{
  "intermediate_size": 1536,
  "hidden_act": "tanh_gelu",
  "norm": "layernorm",
  "parallel_block": false,
  "init": "normal",
  "decay_fraction": 0.883,
  "dataset": "wikipedia_en"
}
Each number is 200 + 40 x the weight over its row's rms, rounded and kept within 0 to 999. Layers, rows and columns count from 0. The size before them is the row's rms in percent of the matrix's.

# layer 5 MLP down (transposed), 1536x384, rms 0.127, rows 805-859, columns 256-319
104,210,158,194,167,298,199,188,209,206,213,190,176,177,177,76,158,275,215,198,118,140,225,232,163,187,201,205,229,180,171,157,176,210,188,148,216,254,226,208,237,169,238,218,234,258,163,244,228,230,185,176,135,156,260,210,142,229,220,213,164,254,195,192,130
099,272,186,182,172,178,193,180,181,224,111,225,224,239,191,259,131,119,161,243,173,201,143,151,260,225,248,181,177,224,173,237,234,128,296,140,200,194,186,267,171,193,194,222,238,142,197,265,158,281,169,221,118,217,203,170,187,149,202,224,230,182,200,168,212
100,256,189,220,260,221,203,179,184,218,213,203,266,199,169,237,206,186,285,119,191,213,201,134,169,200,210,181,292,226,147,153,194,260,206,227,160,202,166,234,273,163,229,251,215,197,176,215,179,224,202,69,122,183,164,141,269,180,217,96,133,208,153,202,213
102,146,196,241,182,204,215,250,157,127,260,120,145,193,149,142,174,233,121,163,239,203,183,117,187,254,194,123,173,217,200,212,293,172,199,179,272,208,240,159,175,220,168,184,291,232,207,213,262,220,124,177,163,184,208,196,181,182,183,169,235,218,194,249,137
109,232,271,226,209,190,208,238,198,233,268,161,161,240,169,198,126,222,190,202,189,193,193,196,188,200,229,200,203,247,187,127,246,194,268,222,199,216,246,191,142,181,144,190,271,143,251,240,158,195,194,225,189,163,200,237,248,192,180,219,198,187,157,129,227
097,253,265,227,266,186,244,200,232,174,260,172,210,186,256,175,210,160,157,150,226,263,257,213,225,240,220,210,191,238,85,243,213,158,200,215,235,187,223,233,192,255,189,191,159,190,160,182,217,142,252,222,185,162,217,237,219,256,192,209,223,219,235,176,280
094,164,180,135,269,150,169,247,175,238,191,213,158,201,230,168,159,252,152,232,177,192,137,212,200,246,280,186,210,162,169,177,264,176,175,175,193,184,199,168,245,228,153,203,164,156,190,129,170,188,215,213,215,197,181,244,295,108,181,222,240,319,230,210,227
095,142,161,232,233,202,194,249,231,130,275,131,82,185,173,194,163,163,236,195,204,172,221,178,163,189,245,188,149,123,160,238,237,187,252,206,217,172,207,185,157,201,227,205,256,266,141,241,180,235,136,272,226,134,169,221,208,274,220,159,214,148,246,235,173
092,254,214,213,179,196,166,193,302,241,234,165,122,239,214,223,161,182,138,193,230,334,145,174,231,281,126,177,154,150,171,232,145,234,215,167,241,209,197,211,197,170,156,236,203,129,241,258,213,236,242,185,130,213,239,247,135,190,190,264,193,129,276,177,208
093,334,208,239,185,243,139,231,200,259,155,202,237,210,200,213,221,226,131,175,198,199,197,150,189,164,217,224,205,186,95,181,136,161,151,191,230,258,197,138,260,179,176,235,180,219,190,203,158,178,211,233,194,109,159,264,225,243,191,255,233,145,163,174,229
099,172,211,196,209,208,173,182,162,286,154,151,218,192,237,206,249,255,194,191,185,238,220,123,210,185,208,202,275,162,218,176,253,139,236,205,161,185,155,192,195,264,235,198,185,137,261,169,201,263,243,224,200,169,236,234,204,254,182,202,235,124,187,229,205
095,190,174,200,196,154,218,240,202,151,216,146,174,205,128,147,195,168,289,209,217,172,187,213,193,136,125,160,135,213,195,190,231,183,145,137,213,128,233,264,177,248,150,251,241,197,262,190,149,221,220,240,241,246,247,171,162,199,191,171,213,251,183,245,147
104,163,189,179,263,161,190,227,143,180,258,103,190,107,236,193,170,259,179,195,245,185,115,204,170,273,228,224,194,222,212,183,186,203,141,212,195,120,145,136,201,202,244,168,294,232,219,190,231,228,230,270,220,234,192,175,222,184,253,218,255,183,215,166,166
087,194,187,168,178,169,189,214,243,234,175,329,203,238,205,237,265,204,173,235,270,192,222,202,278,273,196,154,234,204,150,166,311,138,184,58,235,222,215,176,232,207,220,244,234,272,189,200,194,227,159,226,285,245,178,218,271,223,189,171,186,164,146,226,200
086,248,177,164,122,200,188,229,163,230,144,266,163,253,236,221,229,140,210,70,262,193,172,179,264,120,215,194,222,152,218,141,226,197,196,177,175,175,223,244,167,240,234,180,208,224,197,233,221,216,244,215,223,233,233,208,238,201,146,168,204,216,193,221,192
108,176,248,252,195,208,238,232,221,134,164,196,193,200,202,152,179,171,213,169,290,206,243,133,178,217,149,252,134,183,193,125,183,146,198,230,184,148,163,137,185,160,195,261,186,218,172,249,137,174,201,280,211,189,143,180,237,277,205,187,126,147,149,266,161
100,223,166,187,254,197,176,155,171,198,223,210,164,188,242,209,214,247,271,153,212,195,316,257,193,136,257,198,247,257,157,212,232,171,214,262,234,194,229,250,253,185,200,240,150,186,203,266,172,190,243,153,238,228,155,208,206,216,170,246,238,239,137,216,178
104,233,189,201,130,182,196,154,212,268,155,216,233,154,150,225,143,176,211,204,181,152,231,221,147,215,177,227,163,209,157,259,212,167,165,213,257,213,234,116,197,258,148,231,202,175,141,207,186,183,224,224,145,213,158,280,160,175,175,215,202,219,143,182,220
080,159,262,209,240,207,184,175,212,242,278,184,247,154,206,218,189,190,258,278,262,225,285,157,276,148,214,228,223,240,171,183,228,232,187,191,176,234,232,153,169,217,241,203,222,183,231,233,241,195,199,187,138,199,204,170,221,177,233,209,174,203,142,247,186
101,199,237,242,223,195,216,232,229,243,199,267,197,268,208,205,193,144,212,219,162,169,120,185,180,254,205,144,195,235,262,241,224,248,168,259,168,183,264,202,198,243,205,157,216,260,150,115,237,225,237,287,241,200,266,149,185,137,178,171,190,242,234,278,248
107,234,206,131,249,234,193,242,232,240,246,208,224,212,246,240,179,200,159,211,205,281,186,200,179,213,177,239,238,181,171,180,159,208,264,164,203,220,249,236,207,147,220,210,117,236,145,183,169,95,172,206,202,203,216,121,206,216,240,208,204,186,201,172,206
122,166,141,208,161,188,290,238,269,157,146,227,187,212,149,259,163,165,209,196,225,239,243,210,234,183,254,159,272,281,226,215,131,164,126,232,269,220,197,190,214,228,233,206,149,173,89,170,250,122,175,159,215,195,211,183,175,225,241,210,133,225,188,269,156
110,247,146,283,182,236,207,155,201,143,156,207,213,139,149,205,243,259,259,174,226,155,167,211,257,299,176,180,181,175,214,207,194,177,268,199,183,115,192,259,184,182,268,164,185,195,167,210,128,183,216,146,188,234,238,234,183,217,176,224,168,204,198,238,159
100,202,144,277,166,276,238,203,156,168,187,181,157,218,273,151,178,169,192,188,207,227,201,129,218,173,213,204,123,210,314,165,199,228,250,192,230,170,182,148,249,213,173,202,241,236,197,221,175,169,186,201,202,207,195,200,150,216,190,211,181,288,270,185,242
095,199,236,195,229,217,229,128,209,158,197,157,208,152,186,148,180,133,241,206,208,158,186,249,209,188,136,131,193,168,200,149,187,194,211,143,182,176,248,201,125,258,286,195,180,220,197,179,186,197,177,208,182,253,175,169,246,170,189,213,208,105,181,240,255
093,221,156,266,188,127,198,130,191,146,229,217,202,210,105,211,127,193,151,220,184,170,215,214,165,256,178,198,110,280,148,157,309,142,191,300,187,254,204,149,136,233,265,199,170,133,222,259,214,155,179,194,213,192,135,255,252,210,195,242,189,260,184,222,206
103,260,228,201,188,226,284,240,281,177,205,172,303,218,215,222,192,158,163,200,177,195,206,233,186,155,222,244,141,255,164,255,217,244,255,194,158,212,239,226,219,226,235,184,176,205,189,246,232,209,170,240,168,200,180,177,161,219,221,238,161,139,191,215,177
105,194,212,192,209,261,190,264,197,214,199,274,229,188,198,177,233,183,186,197,252,204,209,163,216,196,167,115,155,190,165,252,173,125,225,226,266,202,143,168,121,181,194,199,236,142,194,180,242,186,254,216,260,235,237,224,155,142,192,161,183,160,163,165,212
100,246,245,227,218,227,154,134,269,207,196,234,210,257,112,154,177,116,160,297,204,148,161,174,280,214,252,196,190,127,144,179,189,157,255,196,190,229,183,198,242,158,164,234,249,223,215,198,241,173,223,160,204,241,181,292,251,201,243,219,243,256,160,210,199
109,227,197,197,160,129,279,234,209,171,195,233,171,206,133,155,168,215,165,138,203,133,155,176,218,194,216,191,197,174,186,266,165,202,166,239,201,215,213,198,168,212,197,224,242,169,188,191,280,143,109,236,150,223,227,167,162,297,232,174,246,213,248,161,231
101,160,230,146,263,254,221,188,135,276,145,190,223,154,214,182,217,177,140,185,199,234,246,170,171,176,205,217,216,183,179,241,259,162,185,250,224,231,193,186,219,215,231,163,269,138,212,217,221,183,190,149,188,240,221,205,302,186,133,172,172,252,221,208,302
093,170,220,154,221,205,241,210,234,167,225,225,249,186,194,245,207,130,271,175,183,318,124,186,237,179,214,181,221,123,198,178,242,175,147,163,146,203,285,142,201,167,172,242,232,242,200,260,205,159,131,223,315,146,246,211,197,167,219,167,148,164,203,109,124
086,270,217,237,140,199,212,209,200,225,202,183,219,134,148,228,174,226,160,232,185,172,239,189,174,210,169,161,210,216,201,224,109,142,267,103,261,184,218,222,206,156,174,150,233,292,168,123,240,206,234,229,149,257,137,226,212,302,232,209,192,215,153,162,251
092,130,181,249,205,212,215,155,184,166,223,217,226,240,237,118,203,226,226,176,204,176,207,254,233,133,219,200,260,217,256,286,205,228,214,202,97,144,218,219,125,237,131,251,241,281,153,212,195,191,193,227,205,272,150,174,200,272,200,172,222,193,157,191,200
112,175,184,153,199,197,228,256,238,276,176,211,186,198,205,181,230,156,208,225,228,191,164,194,196,249,163,245,153,235,253,219,201,157,213,172,147,222,227,236,210,152,219,220,228,156,185,119,227,120,169,238,165,257,196,249,259,268,171,223,200,163,236,153,195
093,228,223,173,155,146,244,178,233,134,189,274,204,178,127,204,204,207,187,165,147,211,150,172,173,240,263,229,178,187,204,154,212,109,223,191,184,122,197,322,230,302,234,198,223,205,270,230,250,244,244,166,201,196,239,208,209,217,256,241,165,251,176,80,217
091,302,200,216,128,199,199,204,202,137,212,132,143,228,212,163,149,268,242,200,204,206,216,191,200,239,161,281,120,225,123,232,172,237,224,188,214,188,210,198,228,113,223,186,168,170,110,162,155,179,210,181,143,214,193,179,145,194,121,274,158,241,191,158,217
096,253,225,217,233,202,195,223,226,231,138,238,222,144,240,231,172,187,167,171,206,213,211,216,269,185,207,115,198,186,172,209,233,216,253,208,206,114,156,182,144,218,257,285,245,285,217,270,178,166,241,243,150,235,166,199,81,210,213,227,217,248,172,197,159
113,212,209,244,162,234,171,180,201,179,267,268,199,225,291,176,219,127,212,233,247,174,211,174,195,245,232,326,208,244,195,185,237,254,202,229,166,160,162,183,239,231,209,194,172,151,173,225,102,187,205,181,177,231,174,108,242,285,171,246,182,249,294,192,191
104,176,149,212,182,155,250,177,173,180,180,223,189,259,186,149,254,139,172,167,195,169,146,253,240,137,152,208,198,212,251,230,230,193,218,125,156,213,200,252,142,156,136,95,133,158,232,261,186,200,206,216,180,183,202,235,215,157,200,214,204,162,110,143,166
103,271,214,196,161,234,156,175,193,149,174,209,151,198,234,276,218,190,221,260,266,213,244,148,214,195,134,183,263,216,237,261,184,235,227,232,152,165,225,203,188,150,174,175,169,214,184,195,259,177,195,248,195,164,153,157,216,208,185,241,221,135,189,224,219
095,157,121,226,195,171,184,130,174,191,164,189,224,227,151,293,215,202,250,136,162,149,222,159,208,249,240,179,162,196,270,202,223,252,163,154,232,203,115,219,149,112,88,247,220,125,178,217,254,157,196,178,190,161,199,186,201,198,163,160,180,237,180,111,111
102,219,156,211,223,113,179,196,157,218,208,149,306,204,235,146,215,118,202,149,189,250,119,212,214,288,169,158,210,153,186,214,210,214,195,128,167,167,227,223,240,215,233,228,274,162,178,279,214,169,196,287,356,195,118,155,193,133,190,237,250,150,151,245,195
114,268,178,182,196,101,184,203,181,198,243,177,213,198,258,149,181,247,204,186,188,238,169,160,193,195,159,237,181,145,231,209,191,211,192,189,260,176,176,219,192,159,207,131,254,194,218,295,256,147,288,167,206,158,137,228,141,249,158,266,181,200,181,172,226
096,209,182,229,177,153,140,173,256,254,160,209,223,175,129,187,265,184,223,199,232,282,240,290,109,215,260,163,257,266,237,99,183,192,213,254,151,160,173,195,182,203,169,187,248,191,218,197,127,269,200,129,177,191,165,196,212,204,220,139,209,179,210,193,131
097,266,117,121,235,142,141,236,179,175,205,248,197,207,212,198,202,159,262,120,169,209,107,156,161,160,158,212,181,239,191,122,243,179,161,216,241,258,128,216,138,236,179,193,212,125,183,169,221,178,274,140,257,207,199,159,263,169,229,194,130,230,227,141,148
097,253,150,263,244,166,189,187,276,245,183,122,188,191,200,243,136,154,210,211,178,215,185,145,234,259,181,174,224,197,228,140,194,265,140,208,223,204,156,162,175,209,204,185,177,199,147,146,118,208,196,211,227,188,185,131,258,218,109,257,225,144,202,127,167
108,173,189,225,215,201,196,190,144,202,228,216,209,170,207,260,167,171,215,228,194,241,169,207,205,144,224,212,158,227,149,237,297,228,209,194,139,272,192,179,242,125,194,241,177,271,183,193,134,245,179,222,134,199,213,185,161,212,226,191,156,239,167,211,237
098,223,190,178,186,146,220,164,209,245,199,218,121,224,216,199,219,191,190,179,175,262,178,128,202,170,236,184,161,137,250,184,149,194,243,233,211,162,181,189,160,210,137,210,230,213,160,152,163,256,195,207,177,182,167,178,136,224,208,243,199,230,216,167,308
100,178,174,166,217,191,204,260,261,100,215,240,187,216,219,227,248,185,193,236,172,171,236,262,172,263,234,132,177,204,175,176,226,194,231,248,201,168,167,264,232,173,209,181,265,188,239,226,211,205,137,143,213,173,159,262,274,155,170,164,183,132,116,183,213
096,237,205,152,140,178,256,220,293,213,181,182,176,167,226,180,191,201,224,129,233,208,275,258,268,197,195,258,189,162,221,243,254,145,215,289,191,217,242,180,253,225,136,203,221,126,215,147,192,199,207,165,160,248,269,228,213,230,156,183,259,157,143,234,186
108,164,168,148,206,163,186,131,209,226,303,117,229,283,181,271,239,228,227,229,191,233,238,165,190,205,195,164,230,182,209,225,238,230,241,150,173,177,249,115,266,315,194,230,158,157,167,223,233,273,238,279,204,198,172,215,252,257,198,190,213,201,172,246,189
125,188,168,177,189,190,220,195,216,172,184,207,230,192,180,221,203,203,239,233,212,161,236,218,210,191,223,57,246,170,199,154,123,181,236,213,206,158,287,205,233,236,200,229,330,204,178,175,193,159,215,188,195,215,211,193,264,180,209,250,167,126,164,236,244
071,213,173,153,251,200,243,174,133,293,218,163,195,155,176,239,161,92,264,279,257,147,243,188,215,226,248,150,249,219,174,156,250,251,212,149,197,207,213,207,206,237,191,117,243,210,163,180,208,228,168,149,201,150,163,194,197,209,128,161,172,250,117,300,170
104,163,222,157,156,259,199,238,223,262,251,284,150,214,216,179,145,86,197,258,173,127,192,172,223,204,194,265,178,174,199,163,249,260,243,232,193,160,166,184,166,160,192,158,189,171,122,157,158,160,192,152,203,268,192,231,311,205,224,194,184,210,118,216,206
# layer 5 MLP up, 1536x384, rms 0.246, rows 806-859, columns 256-319
096,146,246,217,177,245,203,201,149,184,204,218,173,144,252,231,186,228,194,166,187,184,238,233,151,197,178,233,161,234,188,187,168,303,188,211,230,152,183,181,241,243,234,183,203,266,154,236,254,208,251,239,195,179,162,209,226,135,256,185,229,228,184,169,224
099,125,287,197,168,235,232,211,164,202,151,217,201,274,200,207,222,189,256,206,131,228,175,247,182,247,250,232,271,239,236,262,190,196,197,204,191,251,164,232,189,185,218,235,190,199,201,190,176,250,211,252,219,203,127,265,204,222,187,103,204,213,302,146,236
097,188,164,128,184,178,160,220,190,226,138,268,212,172,157,162,207,151,192,193,144,173,103,162,152,134,183,120,204,160,186,223,137,197,193,190,249,179,211,195,213,230,214,154,123,162,218,148,218,218,254,255,270,180,154,189,176,245,108,211,193,224,215,163,235
100,130,141,177,287,221,170,159,172,233,233,258,150,205,128,166,191,145,278,176,238,189,195,222,144,195,278,120,236,166,213,185,152,178,185,201,233,269,233,221,218,226,203,197,169,167,160,173,142,133,202,233,167,219,145,196,213,183,149,162,200,267,241,183,180
097,217,196,194,222,152,150,242,211,185,140,172,241,216,219,198,154,191,219,167,231,202,247,174,217,167,167,170,211,237,222,157,217,164,183,114,204,161,196,189,223,250,221,236,202,244,252,259,176,275,147,266,230,259,213,138,148,179,242,251,284,204,166,170,170
098,197,152,224,138,228,229,207,239,250,209,201,269,240,203,196,176,168,199,225,213,256,181,217,221,160,198,142,151,231,196,239,219,231,237,206,216,199,205,301,196,169,184,207,224,255,151,158,234,237,264,114,193,208,225,158,169,264,206,220,193,231,236,175,210
094,209,209,187,234,143,195,86,191,253,187,157,188,188,221,232,237,268,202,225,185,292,196,207,87,199,152,234,195,221,133,181,72,177,195,199,238,216,204,149,137,130,253,153,198,211,188,169,249,215,180,217,176,204,270,177,197,170,128,184,161,143,190,202,200
093,300,160,217,193,205,169,191,168,246,173,185,187,229,169,173,240,165,215,146,234,133,206,257,227,186,297,172,155,266,226,155,218,182,244,222,217,207,185,204,239,174,244,176,151,232,191,126,221,167,241,172,205,169,163,207,276,200,251,193,225,150,261,203,193
095,181,218,178,260,209,210,141,201,180,249,100,253,151,137,268,159,211,176,112,145,129,224,190,173,236,219,119,212,204,148,224,186,243,189,204,183,179,156,162,137,231,250,211,163,219,177,212,182,262,232,224,175,280,205,226,148,148,178,203,136,89,194,172,165
098,226,193,247,85,204,298,180,250,216,229,188,281,223,195,234,164,298,99,241,215,240,170,267,199,172,162,182,245,247,221,222,221,187,192,257,194,216,206,260,145,149,212,197,255,197,256,170,271,158,214,247,162,241,205,218,244,217,180,142,233,198,185,109,239
097,225,247,197,210,239,199,224,254,170,177,204,182,231,258,236,251,201,218,219,209,185,229,183,235,137,238,187,165,155,171,243,176,209,143,95,184,225,162,190,166,300,249,198,105,203,229,223,207,147,197,110,182,142,243,189,191,195,204,163,165,161,259,200,267
100,222,61,260,242,224,155,145,259,182,277,242,207,274,179,204,200,259,134,183,171,208,173,189,187,197,169,195,241,280,199,285,181,205,216,242,210,248,264,188,169,231,198,218,205,224,187,205,157,241,223,233,227,182,192,234,192,196,225,263,227,260,176,243,154
088,173,280,234,223,242,243,196,223,155,152,116,169,211,153,172,186,230,196,198,266,187,164,266,153,205,263,250,178,292,246,260,214,205,233,207,224,225,195,219,183,134,194,262,215,202,158,235,183,129,192,171,195,212,279,311,176,295,164,272,233,238,239,154,142
087,116,181,194,214,213,191,160,206,247,223,186,198,139,210,143,238,244,200,121,168,158,106,206,198,175,181,206,201,169,186,258,140,151,201,149,168,147,199,259,119,188,239,119,208,162,217,193,227,236,200,212,160,211,173,226,240,200,167,199,187,149,137,272,207
104,192,228,192,231,196,197,203,166,199,177,228,187,213,233,202,235,149,207,141,212,190,202,156,221,96,210,236,226,217,250,274,149,228,200,257,178,194,158,225,153,181,309,172,159,235,206,163,151,200,211,154,233,229,172,233,151,189,200,178,211,189,241,185,250
103,222,124,250,248,197,207,195,179,194,187,178,190,194,209,165,273,242,254,236,242,202,215,146,199,178,165,267,142,190,233,183,130,156,216,127,165,199,167,173,245,173,172,193,164,182,175,199,149,134,128,154,229,171,279,164,129,116,209,215,136,130,184,117,174
102,192,137,175,192,190,223,129,332,213,150,182,228,292,146,168,152,226,162,254,199,213,250,236,208,191,206,200,164,184,270,198,235,242,181,178,189,170,146,169,262,215,276,235,160,232,146,238,151,98,164,210,162,166,195,148,255,198,181,194,137,229,166,181,160
082,218,199,183,201,210,213,168,204,239,202,167,147,248,203,138,227,248,128,304,208,144,76,188,150,208,172,224,219,116,222,182,236,145,159,207,207,204,147,280,183,185,238,220,242,227,186,210,268,207,194,152,175,166,207,243,142,205,148,172,175,152,269,214,171
100,212,170,197,162,272,200,178,230,209,259,191,134,195,212,194,277,196,169,260,162,229,156,226,212,144,172,170,260,157,235,93,221,208,208,179,123,157,215,215,200,147,262,157,220,219,231,211,174,147,211,196,241,202,174,207,222,199,156,214,186,249,181,123,204
104,204,184,142,215,214,169,133,156,166,268,169,264,186,171,211,207,212,177,185,235,207,146,196,193,123,158,284,253,209,143,206,256,240,236,146,159,199,183,226,180,191,242,239,195,135,201,201,214,167,170,161,248,229,265,200,183,228,220,222,220,202,190,145,242
119,204,221,234,175,234,257,181,231,142,198,195,215,225,210,207,190,249,232,198,219,228,205,162,181,228,193,182,200,260,199,177,247,229,187,192,234,184,198,157,222,251,177,149,179,190,195,230,228,288,162,240,96,222,171,183,238,290,189,202,235,216,190,233,231
106,264,195,154,245,169,242,134,148,185,162,219,213,205,238,195,208,161,220,190,129,207,252,242,162,178,159,243,260,227,222,184,174,192,199,251,202,177,182,241,266,160,212,222,153,193,163,253,165,244,191,224,211,191,242,195,190,174,211,174,221,276,151,182,258
097,162,271,223,218,200,227,238,224,250,128,193,156,259,224,194,154,216,165,146,183,236,156,201,111,165,160,214,244,216,124,153,200,262,132,174,229,222,200,151,216,154,248,167,124,254,293,230,219,114,200,180,203,201,224,196,144,151,182,185,142,222,262,149,165
091,219,201,176,187,202,99,184,150,200,195,228,208,226,243,196,171,175,199,189,199,221,219,238,174,144,249,244,217,191,198,243,164,191,161,172,227,217,182,181,211,218,184,196,207,157,212,236,181,227,201,151,231,131,190,229,170,215,183,244,140,210,189,135,161
099,221,257,220,227,185,142,164,207,187,154,183,194,173,237,187,207,288,182,187,207,260,211,225,316,206,242,184,153,148,245,164,154,219,236,248,193,195,169,248,167,227,227,186,172,153,229,182,238,218,161,225,226,265,262,249,119,208,142,174,175,125,158,230,250
104,209,230,156,171,174,204,222,246,169,185,258,234,224,192,209,229,206,180,239,196,210,259,148,132,178,208,162,170,132,243,171,145,195,272,206,187,161,193,139,212,204,202,151,220,211,256,181,277,135,116,237,175,169,226,142,257,208,166,219,266,213,148,197,186
099,177,242,194,145,148,204,233,185,185,204,203,169,219,229,215,157,185,138,267,91,249,230,268,160,184,209,187,161,188,254,163,201,238,174,172,254,192,174,202,192,117,202,219,187,248,261,196,149,194,184,230,165,234,223,232,192,229,278,195,217,130,262,197,240
104,113,199,233,149,173,158,213,192,136,182,241,203,211,189,208,165,285,202,116,177,172,194,111,157,169,171,157,210,192,241,198,192,194,213,185,175,227,174,293,197,203,198,255,177,236,199,215,234,219,189,116,165,243,193,226,202,227,187,131,291,246,176,184,207
102,197,172,163,190,199,165,200,186,119,228,187,253,189,237,272,172,148,222,185,192,233,186,240,139,202,123,169,208,152,250,173,209,214,208,207,215,198,266,212,126,202,272,223,171,210,174,168,316,147,249,160,193,236,273,232,296,217,225,207,177,177,285,163,212
097,242,251,270,179,191,208,263,251,177,222,240,290,217,185,215,222,180,224,236,190,161,136,212,250,203,215,243,192,186,297,135,92,226,188,166,267,219,217,181,171,182,170,243,177,270,226,215,185,158,200,247,245,258,170,225,143,230,204,206,236,249,188,192,149
094,176,205,202,178,237,245,147,153,283,202,102,218,195,261,190,233,238,190,326,168,103,212,260,166,242,260,194,162,217,191,264,178,171,211,264,165,159,185,203,254,195,179,151,178,242,247,243,279,194,205,175,141,176,236,139,202,122,240,201,199,203,239,210,217
094,219,142,225,123,255,185,176,180,276,166,133,164,157,208,157,216,168,222,126,150,185,169,218,170,164,233,276,196,154,226,198,237,172,171,245,202,189,209,115,206,203,208,266,168,223,236,289,192,245,170,192,253,187,269,218,177,199,161,268,166,166,241,183,163
093,217,214,154,242,104,221,232,235,264,179,193,272,195,86,206,172,182,171,234,177,156,209,223,238,183,154,254,162,227,213,181,92,248,179,165,205,180,202,246,207,162,298,243,190,180,246,182,196,243,179,219,176,228,264,233,185,167,224,254,200,170,194,185,205
106,230,200,169,169,150,219,169,138,201,212,204,146,175,212,240,178,171,213,205,222,182,255,187,217,200,255,224,233,157,251,163,172,222,190,217,174,260,216,99,270,188,199,108,156,183,228,171,225,177,219,174,221,197,196,191,173,273,165,265,225,210,255,215,202
090,149,217,205,152,184,203,173,234,161,179,202,287,141,219,173,228,193,252,153,209,220,231,198,268,254,191,279,134,242,202,187,152,239,198,212,187,162,247,244,200,243,135,220,237,227,228,144,164,180,144,213,175,258,200,198,131,216,152,247,198,223,148,179,272
091,178,221,141,179,205,241,225,242,179,179,168,171,184,141,186,181,218,164,226,191,183,157,245,201,147,197,247,163,148,151,111,205,167,149,186,186,244,190,171,177,259,271,292,187,191,185,185,188,178,210,191,247,195,211,219,188,192,239,149,148,264,194,231,218
096,216,155,159,184,284,191,256,170,182,268,205,176,223,240,220,191,284,256,235,176,204,225,167,270,176,201,220,235,172,141,182,211,190,164,240,164,162,216,235,187,197,289,263,195,273,205,165,248,178,195,173,174,264,178,239,225,246,190,194,170,187,198,187,250
109,157,191,203,189,182,225,159,237,206,236,207,198,236,176,241,212,193,195,190,234,218,212,186,225,157,232,303,232,180,217,200,134,232,158,237,192,194,183,224,159,194,177,204,121,218,250,190,228,148,208,214,253,197,219,248,165,180,149,215,148,201,195,217,236
102,187,289,175,193,298,233,216,216,259,288,217,225,135,194,168,204,179,205,234,191,253,275,219,141,189,162,224,155,213,149,192,205,168,259,203,182,209,210,193,208,162,181,192,138,151,251,198,294,198,151,192,227,233,197,215,158,222,222,208,217,179,226,244,211
099,246,144,261,253,195,245,240,225,191,303,165,168,221,200,161,234,203,219,188,203,224,145,262,152,135,244,215,225,213,192,209,182,307,172,224,249,149,217,177,182,200,195,217,182,165,264,213,241,154,237,130,272,212,135,231,272,233,154,252,294,225,217,192,163
101,209,264,241,237,159,208,129,265,166,207,191,175,188,211,199,179,259,237,193,227,195,127,191,268,163,145,205,165,230,234,133,245,166,247,187,174,129,190,210,155,221,189,244,181,225,224,131,215,197,168,177,242,196,210,205,220,206,151,226,181,172,192,145,192
101,167,290,251,287,172,179,160,254,190,271,158,244,236,203,210,166,205,198,223,238,275,249,255,227,202,161,201,177,195,203,185,162,206,144,148,235,294,234,199,206,229,150,258,221,166,172,153,247,166,224,250,138,256,294,180,212,236,162,248,153,224,337,188,240
114,202,152,214,257,100,204,143,137,170,220,94,182,221,190,253,160,232,230,262,225,136,229,197,235,266,188,208,147,234,220,177,144,122,143,237,271,196,149,252,237,220,220,226,217,227,177,194,198,202,199,230,236,204,188,189,195,244,148,124,179,193,163,225,211
099,226,193,240,276,201,214,80,175,129,188,155,179,234,231,260,157,182,276,219,215,206,220,197,225,166,261,152,250,125,239,167,180,172,240,217,201,236,201,201,236,248,233,216,226,245,185,188,181,149,219,144,206,168,156,195,184,194,198,227,169,170,260,217,126
100,195,217,239,223,199,207,198,206,191,244,122,214,152,143,208,171,233,181,169,191,195,293,168,194,212,226,271,180,185,164,150,146,225,262,184,192,169,218,245,215,177,113,215,114,191,135,173,199,209,209,184,112,223,221,293,192,201,253,231,157,201,238,212,221
100,201,238,247,200,249,203,184,273,218,199,204,262,208,172,142,153,180,179,224,275,178,189,198,138,239,199,242,186,116,169,214,225,222,181,180,243,246,212,241,243,220,235,284,244,220,261,198,237,205,203,194,295,190,210,241,203,203,232,221,168,235,223,158,148
109,186,250,128,256,198,143,269,180,177,155,135,175,228,164,240,155,160,227,98,219,190,244,196,177,141,235,241,242,183,205,140,227,133,196,172,229,168,193,182,186,203,233,226,219,182,235,219,149,185,218,173,150,254,187,138,252,157,185,216,240,180,161,198,179
099,253,183,188,222,209,243,191,239,206,211,233,235,217,186,194,229,147,297,238,122,231,159,163,185,179,168,186,209,225,209,109,171,197,128,183,211,140,202,147,284,223,232,185,222,108,286,199,254,252,232,168,197,239,211,197,296,203,256,213,171,246,195,178,194
090,182,144,176,156,267,197,182,139,270,176,275,225,133,191,123,226,233,254,266,187,153,205,196,205,147,162,100,252,236,311,155,200,224,187,157,254,229,123,173,259,206,249,200,133,192,170,193,186,175,171,190,164,199,220,239,216,132,224,211,152,192,230,226,205
096,190,194,174,195,167,222,242,220,187,252,245,177,230,191,190,243,195,171,231,228,212,254,224,164,211,205,190,241,245,184,146,144,236,208,158,206,187,200,224,190,202,184,144,168,258,204,170,229,253,186,224,238,215,189,231,282,136,172,187,227,175,200,152,226
104,230,215,154,204,230,228,223,165,175,199,149,242,197,190,251,228,153,216,233,271,187,194,164,183,249,185,223,218,239,204,299,189,230,232,238,125,185,228,248,225,195,248,158,165,255,177,231,233,235,219,172,158,315,202,141,154,154,266,189,227,206,147,157,175
128,171,170,175,206,216,277,232,273,168,236,239,157,223,89,209,234,241,225,202,198,229,241,226,167,227,147,224,225,160,220,236,195,188,230,239,163,186,166,185,185,176,215,197,177,301,232,179,215,213,258,210,176,176,216,186,182,183,226,144,263,174,258,288,209
086,252,217,204,240,230,209,204,251,191,258,151,247,255,218,234,196,200,214,164,203,218,159,220,170,240,168,150,239,251,126,192,177,250,270,232,227,195,190,98,193,188,137,289,156,210,214,232,133,125,193,195,214,251,222,169,218,270,170,221,209,160,161,204,213
104,104,275,218,147,180,172,144,197,169,197,168,192,190,129,255,281,236,214,177,181,204,252,250,253,198,260,205,132,198,143,187,196,154,183,98,219,119,197,201,262,233,176,104,199,184,158,205,254,169,280,276,212,308,171,135,199,202,192,278,216,185,210,182,103